{"num_key_value_heads": 2, "head_dim": 128, "init_std_down": 0.0038}
Each number is 500 + 50 x the weight over its row's rms, rounded and kept within 0 to 999. Layers, rows and columns count from 0. Numbers have three digits each. The size before them is the row's rms in percent of the matrix's.

# layer 11 attention value, 256x256, rms 0.0525, rows 80-90, columns 128-255
105:487498498511417437500519576398558464554585442541543513477504433487455502473543427490509512441532480546468528578343425448533586467554592411504476388488552468499538609494538457355476535455445494455538593498422474529405520513502558510525512488497477434447492541428528433427493469488606465517582529471521457541526581568474457568555421455543437484462555509481644592437514549459592503537556
107:568561534489491495502560454456477553475527527635484469574532527479577509487521519529463547481531495493456430546504483406573469540536531464454519414439600403434529409566395641532526480535560498409504429477437498509458481506540428490573551498550563390497515505373487576444524450527536541414355454475569524548499513507583383504576480442519517505548578412451500552536475454583453514439440
108:611473465443509483492517568591502500525496464477486501506501563494500465591478449463495448533475515511429459457457502454546517495564523527535466531492538529459478539432468472508529422535463475537629484428505545478484483512534481469511444478486608470504587518406431490516492520612474431437573535468555471509477509540461539552400516527454524589406476602563483573607564445519466455536593
109:528526426574427504456562483475504397424530503448489418497489464573474461502415451457473496456550485507533443524591446436452579527441533502599474502494507456527575597483468496496473444557574487466463486479434457488611451469488514496549531515523438498434545417493531479498477473517437553461487575464528471499553501471495498516553527517534560544521447510476438564467579424582631543489444
107:435394495528466542437538434468536479425474544556564447460481416489495544513510540453554443445457505576480492496531531460514577471528570389546572377501490536525490490485477575445478501527575495482490437510503514486559568586559512537396486451481503495517496373545513392507497464550466444487471505458515463531481523545455565516482576527518451437530420575514590533415438512466562457461522
107:559494540531426486590485422564404476455458522398473441530513514500434582515499434594491491425506517572480488497563498484454458450508463479517504526454492411590477459610568513483488532554549480475498480491492415504583562584477505544523519503459551549568477539397446514501559579542468471467499491470574515556540532469427502573455535535533520416539497382488489523463516573449479429550517
106:516530509517508504475521447452478553510520431429533568509437552478453482455509478556547533487553619490509486485539499496447506561483445367499553462527464463506474471485486539497520560501445503589462468443616581524443486494534623537468531494621576485493502515509560411448593558532502416541437503539563485477608559465453484620475516453528439535561474480500445389523438503485562479565596
106:576442419520462539487499410412488552512610451478416527511467535443546419532494406490522477488618555597538523499485520446446546522520478442456464527477525449412545521523463578541487549602411468424465492510540522408535450437480500595539409486495556457541396513478432528484524426530520521563563426567477516460583520452482499427494523481562492459394561459539510495559417594443549516544523
111:539547449527547551547433504556550444460523481524452466533522624499521622412566451360393490536605589531530560484397598505510475436577556511482477478542509418523389533494485543553470450532618482502487459401463545496458465544445534462553466471480422515518528558469405484493584487545575459547508498544547547410509513508522545517615496552466490443530546545446557432497473534412534532518514
103:532422461511428548450477512515547452486531452501520532651502524507486466474543451500479516467623508486490519475488573512519539552487515497512523514559463513432478426490591466443485553396450534560453516488558472487498567493578505480520531443439509453433496543402485463507417544491447384630446433514472517486489547431476500455456483446468480519567521456514411468583521500470425537481440
103:440513543510527484444503500576471421433474467590471390470499440478511515512517484503469538455465482494433504446580579545530466526474505580535571495537563627536477467536440453485506531407400509491517544466542414523498461476569501554565583492430510521422520568532516445453523450474419575473431519572514446447460450498537453394534495493518505440471511485528494546413534590483447508496596
# layer 11 attention output (transposed), 256x256, rms 0.0444, rows 80-90, columns 128-255
111:517517472588495487458406533443414460380589480481603520460485496465620481480486434476433446509489471496495446519548524456473507437448464566577482488539382472473484510515517495574494459475620463517439463473516474440425525432485384437558546491529558560450487607522510483453425550501539513541568517563531438485530554508514482532414503510531496457529556515458529459502507546480481492433577
115:497589518447545457513451366559560508463537585504615493523522476506518464480647411591528479503425474482504439485503375568542532483525529511539484552499477504468443501484535503474462531486508495504411491528507515414497559502477477526602480478440397434432582499451477379379433629540490554499498513429484526465539510510543547496519500496488535436424565467443446442475541517491473498519433
115:514556540604556542482532487547442455512404509537529587522412493520478596589463456565466472439550483489498487427412425450467451467496466523464474484462520625427391460553600505568480558499461428444469537530507476520496431434487435444564397482534448455484518529513550531503549483674457452423504481473498595574484507534529394449607555522527478483487509460493502528512537374472455507515567
114:517548552446509562467448514439518558539487502513509451534548545529439414484456477439495556436502498529468487547500451498454488633544509552400476543511501437519582487440568511586461430450527482460515452523538403452484519625452580443486563528486549425468546554499435420525496508520394512435449399526497514465546522474506420489474543401544515464578459414513523537458564560483528464576486
115:489473533527485559584485350423380499507434501522659488579401481493563434500501548525580453421639512566433555536482465548513478542521531516424471526511535588528496492469526452490442477565453468495519417497371486490516492498491521514499462480494455607489455417617497543429508423568447459535360533462430503521573517585427467445530542550517507489527492549428531423556535502507544508547521
112:529474536352502499531503440569522465463482499500480548537523525564498463582482488497409487404534449477500526524457487534489477568452484437500548490467487410444465463485479460520495518554555547498515503541553437527542536486461354521522528482542528563406507543512511558496610440505536539568548472415523552455483477459588498450530462487481457443433495472513480476561475533495448523530544
112:438498568486551490505512543446435439571524465460499427490553477529566497438546509467441529398493530496458535475593492475528502400467415452467490520508538351372460467469420497514509490490496403439449405522478535485548476446532514516446526478501501474470450483469453581533462513480511450510540527487394504448430433498545560456452584546472537517499428523480493523491510481477612448593556
116:610449508501454525521500479393549477483493559460498459461472554509678521498555498498562514534505436498502451420501566477500488475520422506453526517522497537492493426448475503514480483503584455502532553507465541460352579575442461508584611584518511473562480557479497425576463485529441516490544445543529533515494434543467474486497376518527615577505602503511470546519431474550453511513475
111:512497542449468444554495468505486466466428530531488414487562551588553525558466507473552586584539578363505578481582523506463454508532421393554420537583471499622522455494528515399534521515458515472484451519520484473522595514442528528429500571477450510552437411445422541506489459566553449465463466583455484401500543494477559510558513540496419520470599491536467576546455468475512474508498
108:516489454519517444451469505475512551529490507471488550480452490534496474556563407499499455570495504572469510507624529507550551504536491611533475455451510477375524401438504508517404481566457468531477455538495482442559522549459497501464460458545433504534542572469491538496396523488469465481603434531398561436513450482423457566525463469420480400466422511514474534576557399591445577551549
108:467525426456479486374446442538517504466530496486485491418519550462482599485570573479659395391464494451542532492542437503463507524446403436523497517476437419482491487525491448503553404450451471402472434434472559459509543493523425503498561520525493510408468454558578561501513492560439393538430518452527478539469597552492502442476463482472545487544469537484515553526415572546534519491552